config = dict(
    num_key_value_heads=1,
    head_dim=32,
    intermediate_size=448,
    vocab_size=8192,
    hidden_act='swiglu',
    norm='rmsnorm',
    norm_place='pre',
    init='uniform',
    init_std_o=0.00757,
    beta2=0.95,
    warmup_steps=200,
    final_lr_fraction=0.1,
)
Each number is 50 + 10 x the weight over its row's rms, rounded and kept within 0 to 99. Layers, rows and columns count from 0. The size before them is the row's rms in percent of the matrix's.

# q: layer 5 attention query, 224x224, rms 0.0922, rows 11-17,43-49,74-81,106-113,138-145,170-177,202-209, columns 112-223
# k: layer 5 attention key, 32x224, rms 0.08, rows 10-17, columns 112-223
q74 125:61 63 35 56 37 64 48 41 47 40 55 51 54 61 52 50 36 37 49 48 50 48 55 60 22 59 46 60 46 56 45 52 55 52 38 55 54 53 40 54 48 43 47 58 57 58 57 66 61 40 52 33 48 43 52 63 27 55 56 62 47 58 54 75 34 64 46 37 40 49 57 33 64 26 51 66 62 54 45 35 55 56 43 68 43 49 75 56 39 50 59 54 66 40 56 46 46 47 61 56 42 52 45 39 50 45 51 47 54 63 47 43
q106 127:26 66 68 44 36 46 34 58 52 58 58 50 56 63 47 58 42 59 50 67 39 60 51 55 48 47 41 43 62 53 58 55 45 37 50 41 47 55 26 43 65 37 52 52 54 28 65 63 45 45 56 37 53 43 62 23 61 44 43 38 30 52 47 65 62 41 60 78 44 72 31 34 53 66 49 57 51 58 60 40 46 45 42 43 49 53 56 71 50 54 45 46 63 48 65 52 46 47 57 55 45 47 56 65 39 31 56 47 36 48 66 40
q138 090:52 51 61 61 53 32 49 55 41 44 52 54 65 43 56 46 32 61 43 66 40 49 54 32 39 57 47 42 42 52 43 57 46 38 43 57 25 67 25 51 55 46 53 45 55 46 54 61 46 43 58 41 61 29 44 61 40 53 40 48 59 38 54 59 46 60 47 70 50 49 51 61 44 41 38 70 68 40 49 56 51 38 55 46 62 41 43 46 42 70 60 61 61 51 35 57 52 32 53 46 40 51 54 40 41 53 38 56 61 54 47 59
q170 111:38 52 40 59 65 44 46 62 30 50 45 55 49 51 43 63 57 54 26 56 55 64 56 53 50 55 45 39 52 37 27 51 64 46 44 64 52 65 44 44 55 58 47 42 50 42 64 50 44 44 51 39 50 54 66 53 44 53 49 58 42 39 45 65 51 32 41 58 67 59 46 52 38 53 48 54 53 62 34 32 53 41 67 55 33 36 64 66 32 55 44 63 51 47 52 35 65 54 42 50 48 45 37 23 53 45 32 63 46 64 43 45
q202 100:42 62 36 63 65 43 35 42 43 38 64 48 42 60 61 57 63 45 40 53 51 46 39 55 59 42 55 54 54 40 57 54 42 49 55 42 36 46 63 55 66 27 48 41 57 48 51 61 54 58 53 32 58 70 50 43 53 23 55 42 45 55 33 47 47 42 58 41 43 37 27 47 41 42 51 50 50 44 51 21 49 59 58 52 66 54 45 48 46 55 57 51 34 60 51 50 57 47 53 41 28 57 51 28 43 34 46 52 46 42 39 37
k10 106:36 65 68 56 54 47 42 47 65 42 44 57 40 43 44 43 39 46 34 61 69 48 50 57 53 54 39 58 48 40 46 47 44 39 47 54 55 51 30 57 75 55 50 66 36 50 28 59 39 46 54 48 69 51 61 65 51 47 59 64 54 62 34 44 61 54 57 38 50 63 58 35 58 40 60 40 47 40 60 49 65 50 50 47 62 57 65 55 55 43 45 42 38 38 53 55 40 44 37 53 50 62 39 48 50 46 44 60 33 38 48 59
q11 107:65 49 46 47 53 46 55 42 46 47 47 44 43 47 65 61 48 55 50 37 55 40 60 51 53 35 67 49 53 65 50 34 49 57 53 36 52 47 54 66 54 46 54 58 57 36 50 43 55 46 45 72 51 46 51 48 69 55 63 71 52 54 58 60 55 46 25 62 44 56 49 59 72 40 61 39 49 46 70 41 46 53 60 63 48 41 37 43 46 35 48 55 52 49 71 48 48 35 51 52 32 42 57 62 62 39 64 54 34 54 47 48
q43 094:65 62 61 45 33 30 38 58 34 42 26 36 65 52 57 48 61 57 44 41 49 43 59 42 37 24 45 58 39 54 47 56 55 46 57 38 42 56 46 51 47 45 48 49 55 30 37 60 58 46 51 65 41 31 38 39 64 65 59 34 45 45 62 63 39 61 42 43 58 59 49 40 51 56 34 58 61 62 66 41 60 61 56 55 35 42 49 48 50 64 48 58 44 54 41 60 34 58 51 65 33 25 45 60 59 48 37 68 52 54 62 55
q75 128:68 24 63 51 65 35 41 46 58 44 57 41 46 58 61 49 28 65 49 54 59 34 53 45 46 43 47 48 49 54 54 37 28 55 37 45 51 37 37 26 35 70 44 60 43 42 59 32 50 25 47 47 43 44 34 30 72 41 54 54 38 50 48 62 36 37 50 39 47 59 50 41 49 56 63 50 63 44 38 67 55 63 60 53 57 39 47 74 48 53 60 61 62 39 51 38 44 45 54 57 46 60 40 62 40 59 45 43 41 62 42 38
q107 123:57 52 59 61 59 33 67 60 57 40 34 46 47 35 52 41 55 51 59 53 50 34 45 33 75 46 47 40 38 37 38 48 55 60 50 48 42 42 44 54 58 45 51 54 49 44 54 43 57 48 54 44 47 62 53 50 40 60 47 47 37 36 56 43 36 51 42 62 40 38 51 56 51 49 49 52 49 55 53 32 65 46 51 68 51 35 60 49 56 58 45 50 48 49 50 34 67 44 52 41 54 48 54 52 64 44 51 60 56 79 45 52
q139 100:49 43 67 62 36 49 31 47 68 51 34 49 39 48 47 47 62 52 69 53 49 45 47 41 47 57 41 43 62 59 56 58 57 31 41 37 51 47 52 52 43 52 75 54 57 45 54 58 53 54 53 56 43 45 55 35 53 47 43 45 38 53 55 52 52 49 57 51 64 45 48 50 46 45 54 64 43 61 63 62 50 55 60 42 61 52 43 51 46 59 41 66 34 60 41 53 71 45 47 52 23 50 34 49 39 57 57 58 51 68 44 44
q171 120:76 41 34 56 38 53 40 43 66 46 43 51 34 45 49 46 57 48 17 51 44 42 54 53 47 45 51 27 57 47 51 67 53 35 37 48 51 48 41 49 59 71 46 50 30 55 55 55 26 46 55 33 48 56 50 54 56 45 57 51 59 59 68 49 39 59 46 45 57 56 50 46 55 55 37 60 57 24 56 39 65 45 64 55 59 44 69 49 45 74 52 57 51 46 69 31 49 43 60 60 47 46 46 53 41 58 49 68 38 47 55 47
q203 095:51 33 67 66 58 27 41 60 49 44 50 53 59 47 40 49 27 32 56 59 50 57 51 51 47 46 39 57 40 63 54 47 32 48 47 61 55 35 52 63 50 50 63 46 46 46 48 46 43 53 50 65 60 45 48 40 46 57 43 55 47 48 47 54 44 48 43 69 36 33 52 54 42 56 43 58 46 54 39 60 36 61 63 55 32 70 47 38 40 50 34 53 60 62 50 46 55 39 48 35 53 43 26 38 43 58 49 59 40 62 48 38
k11 116:53 50 53 52 67 64 54 48 47 30 53 46 35 37 45 49 49 45 66 52 54 46 47 58 77 79 54 65 29 63 32 56 54 48 63 50 48 46 61 57 39 27 58 54 47 62 47 47 52 52 51 41 39 49 44 52 38 36 43 63 39 48 53 43 65 46 31 35 21 43 63 42 47 51 35 42 55 46 40 52 47 48 40 39 35 60 60 28 39 37 61 36 42 41 55 57 53 48 49 51 51 60 70 49 50 59 44 50 46 61 48 52
q12 113:52 36 60 51 57 44 54 49 56 58 46 36 54 41 50 61 27 56 45 71 62 50 66 51 53 22 34 48 44 76 44 55 27 58 40 57 56 52 41 37 44 41 51 53 43 50 52 24 54 47 46 48 61 38 51 57 47 36 50 49 54 42 44 48 54 58 51 53 35 33 33 47 52 48 58 70 72 42 45 47 37 50 23 59 48 48 43 53 40 47 51 61 52 60 47 55 50 48 43 62 60 36 46 40 78 44 59 67 44 47 41 71
q44 097:42 61 67 57 60 36 45 41 47 54 51 49 58 42 40 47 32 62 36 48 53 59 49 42 58 43 50 42 28 41 60 54 40 49 48 47 66 34 65 48 53 63 43 60 30 48 47 47 47 46 46 50 61 44 52 33 35 44 36 53 64 59 39 67 37 52 47 51 49 57 50 49 63 55 67 36 44 56 42 31 53 50 26 54 52 38 54 55 55 56 30 51 58 41 51 50 25 35 57 40 39 60 54 37 35 55 46 51 33 40 47 48
q76 124:34 65 46 39 41 41 46 48 50 65 49 43 59 52 53 56 48 50 53 61 32 44 40 25 62 43 42 45 42 43 57 52 46 45 32 42 45 49 46 43 55 38 62 61 48 56 66 57 37 60 48 61 64 63 44 57 45 44 79 55 62 59 44 46 28 46 69 50 52 37 36 37 58 49 48 54 65 50 60 61 50 58 47 38 50 48 43 45 43 59 42 60 64 50 46 55 47 61 63 40 22 59 53 58 39 55 55 37 56 47 53 42
q108 120:47 58 51 42 37 52 43 49 44 73 63 38 56 48 56 56 65 58 39 58 53 41 37 43 37 47 47 45 52 34 52 46 49 60 49 53 36 46 55 53 58 36 54 51 51 41 49 54 42 51 55 55 48 46 46 24 54 43 77 50 78 34 55 41 44 42 65 42 71 56 60 46 63 56 60 56 45 49 49 56 41 47 42 57 57 46 52 48 51 59 28 40 40 60 57 56 37 54 37 54 47 65 56 49 44 40 46 46 38 58 51 51
q140 094:45 50 36 40 58 35 36 34 29 58 57 48 30 53 34 60 47 35 36 35 45 63 39 46 42 48 65 61 58 41 55 37 46 46 49 52 52 51 65 63 50 38 35 43 56 58 42 39 65 50 37 72 43 64 50 49 35 44 59 42 87 61 47 34 52 49 40 45 53 70 39 38 60 54 51 26 37 43 31 66 43 46 54 48 58 40 52 64 64 42 62 59 42 66 50 47 55 59 29 49 49 59 48 55 33 41 49 38 43 47 55 53
q172 105:60 48 62 56 44 51 37 50 63 61 44 20 51 45 57 50 49 49 33 40 52 40 51 34 67 63 58 32 41 44 38 35 66 46 63 44 42 51 61 67 56 62 53 60 44 53 59 45 45 54 76 45 46 47 48 43 60 37 47 41 71 61 35 44 38 37 45 47 56 57 50 46 64 35 59 48 49 54 41 46 49 37 49 43 51 48 63 55 65 44 51 44 60 34 43 58 34 47 44 44 53 43 43 51 56 69 49 64 34 48 49 57
q204 101:61 60 47 39 71 32 48 53 59 62 32 57 48 51 53 41 31 50 74 44 59 64 58 44 43 48 36 47 38 41 45 47 58 46 32 69 67 43 43 29 48 54 63 42 43 51 50 37 69 64 58 41 59 46 47 44 54 47 60 47 77 54 58 43 37 52 73 64 41 47 38 52 55 45 65 49 65 41 40 42 51 49 60 54 57 56 59 41 42 42 51 53 43 56 44 39 42 35 43 43 55 49 61 53 48 47 43 47 59 34 42 58
k12 113:63 57 49 61 45 58 42 53 43 51 63 55 54 43 63 61 46 53 24 53 65 47 42 45 50 67 41 45 34 50 73 50 37 39 35 55 54 50 43 41 56 57 44 36 65 38 58 64 47 54 51 36 59 58 36 40 65 42 53 51 64 30 60 47 35 59 54 45 37 53 45 53 52 48 29 45 43 46 60 56 56 51 42 53 38 54 51 41 46 53 61 59 68 51 49 62 44 38 53 46 51 55 42 46 36 34 45 54 62 48 59 62
q13 115:47 35 42 40 52 58 77 62 45 47 48 44 64 42 40 40 63 49 45 55 52 23 65 51 43 52 34 54 42 35 66 72 44 49 47 32 50 57 46 67 36 29 52 46 45 68 47 66 60 28 56 71 39 46 50 32 48 37 55 30 67 41 48 42 58 47 56 51 44 46 26 64 28 30 50 62 37 52 40 42 34 48 35 34 43 47 65 44 46 61 57 64 42 48 40 35 50 41 58 41 56 51 61 38 63 52 50 41 45 44 55 41
q45 093:38 43 62 45 57 49 61 62 60 42 44 51 43 58 56 47 43 51 44 42 74 59 60 41 56 46 61 38 35 36 57 48 33 47 36 43 62 40 67 61 48 39 59 52 60 57 30 47 57 63 46 44 44 33 45 40 41 47 51 41 61 54 43 44 58 56 57 53 56 54 64 45 44 53 37 51 64 56 45 46 44 42 35 41 46 36 57 35 44 59 43 54 28 63 30 37 45 57 53 49 36 54 50 51 50 49 49 57 44 39 41 33
q77 127:60 57 50 32 57 64 56 68 59 59 59 57 69 45 30 43 40 58 48 47 40 63 44 52 47 48 63 36 35 39 46 53 52 41 55 58 53 49 41 54 33 35 40 51 48 48 51 77 64 53 56 56 52 41 47 46 41 62 60 53 67 57 35 55 59 49 58 28 63 35 31 45 51 36 52 61 37 39 47 28 44 48 32 46 49 44 52 42 38 53 47 62 57 52 42 45 61 61 75 51 46 53 55 42 63 46 50 26 36 57 62 56
q109 138:44 37 52 50 53 50 64 58 47 69 56 45 76 62 39 50 52 55 30 41 52 44 49 45 36 48 62 35 42 38 35 47 59 53 41 41 45 46 58 39 38 44 35 52 55 50 64 58 53 63 57 57 32 38 51 42 51 66 49 37 56 49 46 52 48 48 46 51 73 50 56 46 53 66 25 63 42 35 56 37 26 41 43 41 41 43 39 44 59 57 33 42 44 80 35 53 55 57 57 55 71 55 60 39 48 47 59 35 41 36 59 49
q141 094:45 40 25 51 58 46 46 62 49 66 50 48 49 38 46 61 32 60 67 39 62 50 31 30 44 63 54 46 37 39 42 47 62 50 59 49 46 47 42 47 49 55 49 49 43 62 50 56 31 53 36 45 48 45 47 52 41 53 47 60 67 54 37 37 67 44 32 50 38 46 65 34 64 50 44 56 61 51 46 44 50 61 61 55 53 70 52 46 45 54 48 55 41 59 53 52 46 41 52 72 54 41 79 49 63 57 63 44 58 64 48 57
q173 116:64 46 60 47 44 53 44 44 67 43 53 54 53 53 46 48 54 67 51 53 45 49 66 57 62 59 61 48 53 45 39 61 47 52 49 47 51 41 37 44 40 40 37 47 39 69 42 68 56 54 57 44 46 54 28 46 41 54 38 48 40 48 56 43 35 48 37 46 48 40 55 48 46 62 46 47 35 51 31 45 56 45 50 34 42 39 48 46 44 53 46 34 29 40 62 35 58 59 34 49 55 64 75 37 54 52 52 45 55 34 42 56
q205 096:47 46 57 34 53 31 74 55 69 59 50 49 52 71 57 54 47 70 52 58 48 61 47 46 50 38 53 49 54 44 47 52 61 39 51 39 51 48 44 31 30 71 62 37 47 49 56 50 61 61 51 29 40 45 59 58 48 53 23 41 46 50 47 53 71 56 68 68 67 52 55 41 57 56 29 69 58 54 40 69 58 44 47 48 36 52 38 51 52 60 51 48 47 56 38 49 33 51 46 63 53 53 48 39 58 53 61 42 63 65 53 43
k13 110:55 33 47 58 36 63 48 37 69 56 62 57 61 55 40 49 61 45 32 47 65 49 38 38 42 35 29 56 63 64 52 40 41 37 46 46 38 34 35 34 49 77 52 59 54 39 55 53 46 49 47 51 51 64 59 50 50 60 55 52 46 42 36 47 53 55 59 61 75 57 60 51 58 37 36 52 54 30 58 45 50 45 53 68 44 52 30 41 49 56 43 52 54 68 54 54 55 46 56 62 45 66 55 47 46 45 65 55 58 53 46 56
q14 119:34 49 52 45 52 58 64 46 48 42 37 51 62 49 51 41 41 68 73 49 56 46 46 51 42 32 49 60 46 44 51 64 56 36 41 55 57 56 55 47 55 64 50 40 45 59 64 54 45 39 17 45 50 73 50 25 48 69 56 34 57 49 57 49 38 52 54 51 51 50 57 42 47 65 44 29 71 54 48 50 55 61 53 34 47 45 41 41 38 55 52 49 34 53 64 46 45 25 43 49 50 42 49 43 44 64 40 56 37 54 68 36
q46 091:53 42 67 31 51 38 45 47 49 45 46 64 31 35 47 59 43 51 39 60 52 59 39 59 34 52 47 50 71 60 50 46 53 46 55 44 43 48 42 61 58 42 51 51 40 61 48 63 48 38 46 60 55 50 32 58 53 49 44 48 55 57 62 33 62 54 30 60 69 43 46 53 58 47 33 47 81 46 57 44 50 62 57 67 30 50 41 48 64 55 46 50 42 52 41 42 63 58 56 58 58 56 64 45 47 54 52 46 55 45 65 30
q78 127:43 56 35 71 54 62 59 48 46 54 50 55 69 68 62 32 40 39 56 37 68 40 43 51 51 43 41 36 43 58 31 49 53 53 57 44 35 53 58 57 59 47 48 49 54 65 54 67 61 39 68 61 46 57 41 49 52 71 52 55 50 43 45 65 62 46 66 58 57 54 50 41 61 58 51 31 48 48 63 56 49 52 55 65 40 54 41 51 48 46 65 58 56 62 47 45 33 28 50 46 62 35 47 52 69 62 53 43 47 46 62 52
q110 129:52 50 63 56 46 43 40 59 44 60 50 67 57 45 24 29 42 60 46 52 39 58 55 50 25 45 64 53 40 62 52 34 55 33 31 37 47 53 48 54 76 43 47 45 45 44 36 45 56 55 35 60 48 65 39 33 46 51 51 38 56 47 41 61 32 63 42 65 60 50 68 38 52 52 50 44 69 47 54 47 44 53 46 53 42 44 51 56 42 52 55 54 43 52 61 43 47 57 54 59 60 41 70 45 59 60 49 43 45 48 61 48
q142 096:44 53 58 35 41 65 52 55 54 57 45 47 51 38 43 44 50 61 36 43 54 41 52 44 42 41 59 82 67 35 55 57 52 79 43 47 51 53 41 72 60 60 61 41 38 49 46 54 58 49 63 45 61 48 48 56 52 44 47 59 71 33 36 55 46 55 52 58 48 49 43 43 58 55 39 56 52 58 50 50 80 58 56 58 53 61 44 52 61 55 59 73 48 67 54 53 53 39 61 53 52 37 43 54 54 45 40 39 48 35 53 62
q174 118:43 54 51 58 37 45 43 62 60 48 51 56 59 56 41 61 64 59 43 62 49 52 59 44 78 64 52 37 58 57 66 64 53 45 59 46 52 44 53 44 39 44 54 52 40 57 60 56 51 38 54 55 43 54 49 67 60 53 77 46 54 57 34 67 64 63 54 36 55 60 33 67 65 57 44 32 49 39 38 65 50 53 37 48 66 62 26 52 44 62 44 52 44 55 62 61 43 47 52 48 60 54 41 52 55 60 57 48 60 54 59 55
q206 098:57 41 46 26 51 46 59 68 52 38 38 61 59 55 52 55 58 51 51 61 38 48 35 70 53 39 50 42 47 63 34 38 63 36 39 63 51 55 32 57 52 45 55 68 32 51 63 53 45 51 52 48 26 43 36 48 60 56 45 44 56 43 52 56 54 47 69 54 50 54 64 42 45 48 31 58 52 61 64 42 58 44 51 67 50 54 45 53 50 39 44 46 51 61 59 33 54 27 39 50 78 43 69 50 56 55 40 50 44 65 65 32
k14 105:52 57 46 57 46 57 36 63 54 50 66 61 62 45 38 51 42 46 38 49 27 57 56 44 39 53 45 41 37 41 56 54 52 53 29 28 54 44 46 46 38 33 42 49 53 55 49 42 39 46 41 43 45 46 44 31 48 54 57 65 45 64 40 61 40 55 56 45 37 47 59 57 31 62 53 57 39 53 47 41 51 44 51 72 35 44 68 71 38 56 55 36 61 48 64 72 47 76 52 59 31 71 57 44 61 41 46 63 33 40 52 43
q15 106:47 63 51 67 63 62 54 50 63 61 48 58 63 68 29 53 46 68 45 45 58 73 45 51 51 75 74 42 46 56 50 46 52 33 52 38 60 52 51 30 53 44 53 58 50 50 69 42 52 51 35 45 38 45 63 54 34 66 38 48 56 61 51 55 36 55 54 40 52 56 42 47 49 52 50 29 54 28 63 50 56 45 56 52 53 40 36 48 53 44 51 39 47 41 59 64 41 40 37 42 59 44 54 64 46 57 55 46 56 53 35 41
q47 087:52 45 59 70 51 51 31 57 56 69 74 55 60 54 53 60 35 55 40 53 64 51 65 30 58 33 71 38 40 42 58 48 50 38 59 42 58 41 46 43 64 56 47 40 49 44 48 61 50 55 51 68 57 45 28 50 47 50 44 30 54 43 45 47 43 62 68 56 43 71 42 42 40 52 45 41 49 35 54 48 60 59 52 52 40 69 53 35 46 52 36 54 58 36 42 38 45 46 45 40 31 57 27 46 48 46 40 36 45 56 49 54
q79 116:62 51 52 44 46 46 42 53 40 63 71 47 44 56 28 53 43 70 62 32 54 53 47 52 31 44 51 64 36 62 53 55 63 69 40 46 46 57 51 25 45 58 51 61 49 52 68 50 53 59 49 42 61 64 42 30 42 59 50 54 50 41 54 49 50 55 61 42 55 56 36 69 42 46 27 57 59 46 51 37 54 54 49 45 57 46 56 58 46 62 64 50 55 47 53 43 51 43 37 45 60 49 25 60 40 48 34 43 44 43 59 54
q111 126:66 55 42 52 52 46 41 54 66 48 53 31 68 53 37 38 41 62 78 59 54 58 48 58 33 53 55 47 48 46 46 64 54 45 55 65 54 50 54 33 41 37 40 38 60 46 40 63 65 69 52 43 48 42 66 73 44 43 58 43 60 69 45 52 55 45 54 40 69 55 42 39 34 46 60 48 55 34 43 21 42 45 40 42 57 39 62 48 32 46 54 50 60 49 64 58 64 52 51 42 32 54 40 38 47 66 47 43 42 53 50 62
q143 092:48 40 59 52 53 70 63 43 49 51 50 36 59 54 45 51 64 49 73 52 53 65 46 53 48 49 42 56 54 70 59 59 59 49 56 39 43 60 53 43 45 34 60 42 60 60 57 45 58 48 46 56 48 54 50 42 45 64 52 42 55 49 54 48 48 42 35 43 52 30 43 52 43 52 46 51 46 66 42 40 61 56 61 46 59 71 65 59 55 47 55 51 38 61 52 43 44 47 64 60 36 46 56 42 65 50 48 60 50 48 52 36
q175 122:50 60 39 72 60 42 52 50 61 38 57 50 32 51 51 52 43 57 43 44 25 56 63 46 28 55 42 59 31 48 55 45 55 48 54 46 57 45 61 50 63 45 64 50 45 38 53 32 49 53 54 63 40 42 39 56 44 51 53 55 53 52 39 56 54 42 56 72 73 64 46 64 35 51 58 65 63 43 51 43 55 53 52 53 40 61 46 57 53 59 54 41 76 49 63 55 41 45 42 41 50 68 58 60 50 45 41 23 58 60 52 59
q207 096:56 42 36 44 54 57 54 54 58 55 46 52 43 32 32 44 44 57 59 47 38 60 47 50 40 57 49 57 52 58 62 64 65 59 49 68 55 46 34 39 57 60 38 38 45 53 54 66 51 56 53 59 48 62 58 41 41 43 55 62 69 60 60 46 36 55 31 53 61 63 33 36 48 43 54 62 59 41 53 39 35 57 54 31 37 51 66 31 43 55 67 83 47 51 39 38 40 62 48 42 61 43 67 47 47 52 60 32 50 56 65 50
k15 106:54 48 55 64 54 56 42 49 45 51 48 44 67 28 49 49 43 30 40 48 48 48 28 48 46 54 36 53 37 46 58 50 34 67 62 55 59 49 49 49 46 58 29 46 53 67 36 47 45 55 37 61 55 43 49 55 45 37 59 53 48 49 40 49 59 59 49 29 41 63 62 27 52 41 46 64 51 41 58 35 41 33 35 54 62 39 49 54 66 45 71 49 39 68 51 49 52 40 59 41 56 71 57 36 44 63 55 62 35 32 40 60
q16 065:53 62 37 60 42 53 55 60 35 59 62 59 59 24 51 66 46 52 34 49 74 70 51 58 56 47 70 36 39 56 41 37 37 63 44 51 50 40 59 70 59 78 52 57 38 49 42 45 52 43 41 42 36 44 51 48 42 36 41 36 72 53 54 64 58 54 38 53 53 50 34 58 51 55 44 59 54 50 65 44 49 55 44 44 39 65 51 33 53 53 41 72 43 37 53 41 41 59 52 56 52 49 55 49 55 35 45 57 58 60 41 68
q48 136:53 42 56 56 40 52 48 29 55 50 39 49 54 43 43 60 45 37 46 30 47 65 60 54 38 59 73 35 52 54 44 39 61 42 52 61 44 51 58 50 42 54 47 32 54 46 48 37 56 37 51 30 52 70 67 59 34 34 71 55 54 61 52 46 61 51 49 58 51 47 57 62 58 43 51 47 33 52 58 65 51 21 35 45 53 51 40 49 30 65 56 74 37 44 60 44 53 40 60 60 50 35 62 62 39 39 38 40 55 38 61 53
q80 043:76 40 41 50 46 34 47 53 64 43 59 53 55 20 57 53 72 46 33 53 55 65 61 42 62 44 50 45 32 49 52 38 50 39 62 60 43 54 65 40 53 60 59 55 45 53 39 36 37 53 63 32 54 37 52 37 39 60 52 40 68 59 50 58 53 51 35 36 32 59 52 45 43 38 60 43 59 44 65 69 31 49 42 46 44 63 43 50 41 54 47 47 50 33 45 51 40 51 42 49 35 63 45 45 50 44 50 52 42 51 55 40
q112 041:52 43 73 41 55 37 62 44 47 54 57 41 53 52 50 55 68 79 48 40 59 72 34 60 63 53 54 52 40 23 60 40 48 44 63 47 37 48 54 56 40 62 57 56 45 59 51 51 55 43 46 31 47 39 44 49 45 56 54 36 53 63 55 59 57 48 46 40 57 50 37 44 53 26 54 62 40 53 39 60 33 40 35 45 49 47 58 46 51 49 41 40 50 36 37 45 23 65 36 48 51 54 59 48 57 51 49 40 35 43 50 59
q144 082:47 58 38 57 47 46 51 56 45 55 64 53 63 37 52 45 64 65 50 50 48 55 46 58 56 52 49 53 59 43 52 47 51 61 51 62 43 47 53 55 62 49 39 42 42 42 45 36 69 39 49 29 37 60 52 55 43 38 68 56 60 56 37 70 52 48 47 59 69 64 47 60 57 32 50 35 38 42 57 42 47 52 40 61 53 53 58 53 54 64 52 68 54 46 29 49 37 47 51 45 66 38 57 56 45 41 54 46 42 43 62 57
q176 048:57 39 54 57 43 47 44 43 39 55 59 48 18 70 59 54 51 42 39 42 62 54 36 58 43 50 57 67 39 40 60 23 57 54 49 45 43 35 47 61 28 44 62 42 55 56 58 48 60 38 47 57 44 48 50 58 37 44 54 42 58 66 52 47 51 41 40 63 45 53 48 54 39 53 41 53 51 71 71 50 63 48 48 47 55 40 39 46 39 43 49 43 37 32 66 69 73 47 47 54 43 44 50 56 58 58 63 49 59 57 54 49
q208 065:60 51 66 54 44 44 52 50 61 52 45 52 62 36 57 66 53 39 37 39 40 52 52 46 50 57 58 48 43 59 42 48 64 49 44 33 41 42 48 39 47 35 67 44 54 54 62 43 61 47 56 66 42 40 53 70 56 35 60 51 50 52 66 46 55 36 53 58 28 64 49 52 55 35 44 51 55 53 49 53 40 49 48 43 56 65 62 41 33 66 62 78 54 49 59 68 61 41 33 58 75 49 61 53 41 49 42 42 49 59 45 61
k16 056:30 50 52 46 40 43 46 57 46 53 39 44 50 28 44 43 31 43 52 69 59 67 39 57 49 49 49 21 50 44 53 57 47 33 58 48 59 49 50 57 45 57 59 49 50 41 44 44 61 61 55 40 44 56 66 60 58 55 58 49 48 71 48 50 48 53 50 51 53 37 45 57 56 55 52 45 53 67 54 58 46 45 42 46 49 43 44 54 41 43 60 43 58 53 52 54 41 67 41 46 61 68 62 59 49 55 46 52 54 28 37 32
q17 107:51 68 78 77 51 45 53 56 50 47 66 47 45 41 60 51 57 59 62 51 59 55 50 41 63 56 48 50 54 52 40 37 42 49 54 43 50 46 34 48 49 53 46 50 54 53 42 37 30 38 63 50 54 52 49 43 55 57 36 44 41 45 44 46 47 40 58 52 59 50 65 57 37 59 59 50 51 51 62 46 48 45 40 41 53 41 30 53 58 64 51 43 47 20 50 48 66 37 61 43 33 50 51 54 45 49 54 63 55 43 43 58
q49 083:49 50 46 56 57 56 39 51 50 59 59 45 39 43 43 53 49 54 54 68 77 53 60 57 53 46 35 40 40 58 57 41 50 38 48 40 45 46 47 44 52 75 39 67 45 59 50 40 64 47 50 56 47 26 39 56 59 56 41 34 48 45 61 49 37 37 57 51 41 41 38 54 41 32 55 35 56 45 48 66 37 57 54 59 47 34 56 54 59 55 58 29 75 51 50 53 54 46 34 49 39 73 38 46 47 60 56 47 62 48 31 58
q81 083:41 43 50 38 47 62 48 44 55 53 54 53 50 48 68 51 49 58 59 47 52 53 57 36 51 52 50 50 42 46 49 31 55 22 39 51 49 37 44 35 53 47 52 66 36 30 52 39 32 50 56 46 39 51 45 43 49 54 49 40 48 32 63 57 37 33 77 37 49 60 50 57 53 37 31 46 63 60 61 55 45 46 61 33 40 43 55 50 54 89 60 44 40 44 51 43 48 49 39 50 67 44 71 57 50 42 53 58 52 43 39 53
q113 061:31 82 52 40 63 46 31 37 50 49 70 48 35 50 54 56 43 42 62 46 50 50 55 41 55 68 45 50 37 53 53 44 56 45 53 44 52 40 56 35 48 34 59 51 57 55 58 33 38 44 52 33 41 46 65 62 55 59 42 51 61 44 60 70 45 51 48 62 54 41 52 47 39 59 49 35 64 57 54 55 57 46 55 35 53 38 53 58 57 55 68 52 55 41 43 40 64 62 49 42 52 45 51 70 57 57 57 50 76 53 40 51
q145 123:53 58 51 56 59 45 54 61 56 43 36 37 58 57 46 42 24 44 51 56 61 51 60 49 63 49 60 42 52 46 48 48 73 59 66 47 55 26 44 51 43 59 66 48 69 51 41 28 39 20 54 41 34 54 54 36 60 56 39 30 48 45 60 55 55 44 55 44 48 51 53 42 63 33 55 57 61 54 45 58 47 48 47 51 53 30 55 52 45 56 51 40 30 41 39 66 80 38 45 63 41 46 58 50 59 53 54 54 54 58 50 60
q177 086:63 47 60 38 56 52 58 64 56 65 56 54 55 57 53 46 42 50 44 57 59 51 52 53 53 56 69 39 38 47 46 55 57 48 47 40 66 45 39 53 31 54 60 51 50 63 51 51 33 45 46 50 65 60 59 48 42 47 38 32 62 47 68 44 50 42 55 43 20 44 43 50 57 67 48 53 67 60 73 57 43 52 52 45 43 38 49 37 60 40 80 49 48 47 56 60 57 44 41 56 49 54 53 40 50 41 43 45 64 48 50 51
q209 076:20 30 55 41 43 54 41 54 45 53 62 55 38 43 63 37 26 65 30 50 59 53 70 52 26 57 44 46 57 50 50 41 60 33 49 34 64 49 46 55 45 46 45 62 46 51 64 35 44 55 58 51 41 39 46 66 57 56 42 37 46 51 43 66 43 41 46 61 49 45 35 58 64 48 51 48 51 46 65 69 47 53 31 65 49 51 45 59 59 50 59 46 64 71 34 38 59 65 44 59 61 49 45 55 57 53 59 47 44 32 57 37
k17 082:37 49 59 54 60 65 59 69 48 47 43 54 43 39 58 43 64 38 41 51 53 73 35 63 48 35 51 60 57 36 46 47 63 44 52 40 58 49 53 53 41 64 36 55 56 45 19 62 68 49 58 52 44 46 41 56 47 61 46 50 54 41 40 55 52 46 72 46 58 45 52 32 55 43 44 34 75 44 42 44 28 56 65 61 59 32 39 54 54 50 31 43 46 51 46 57 47 57 46 50 53 50 41 46 52 54 53 55 42 63 37 51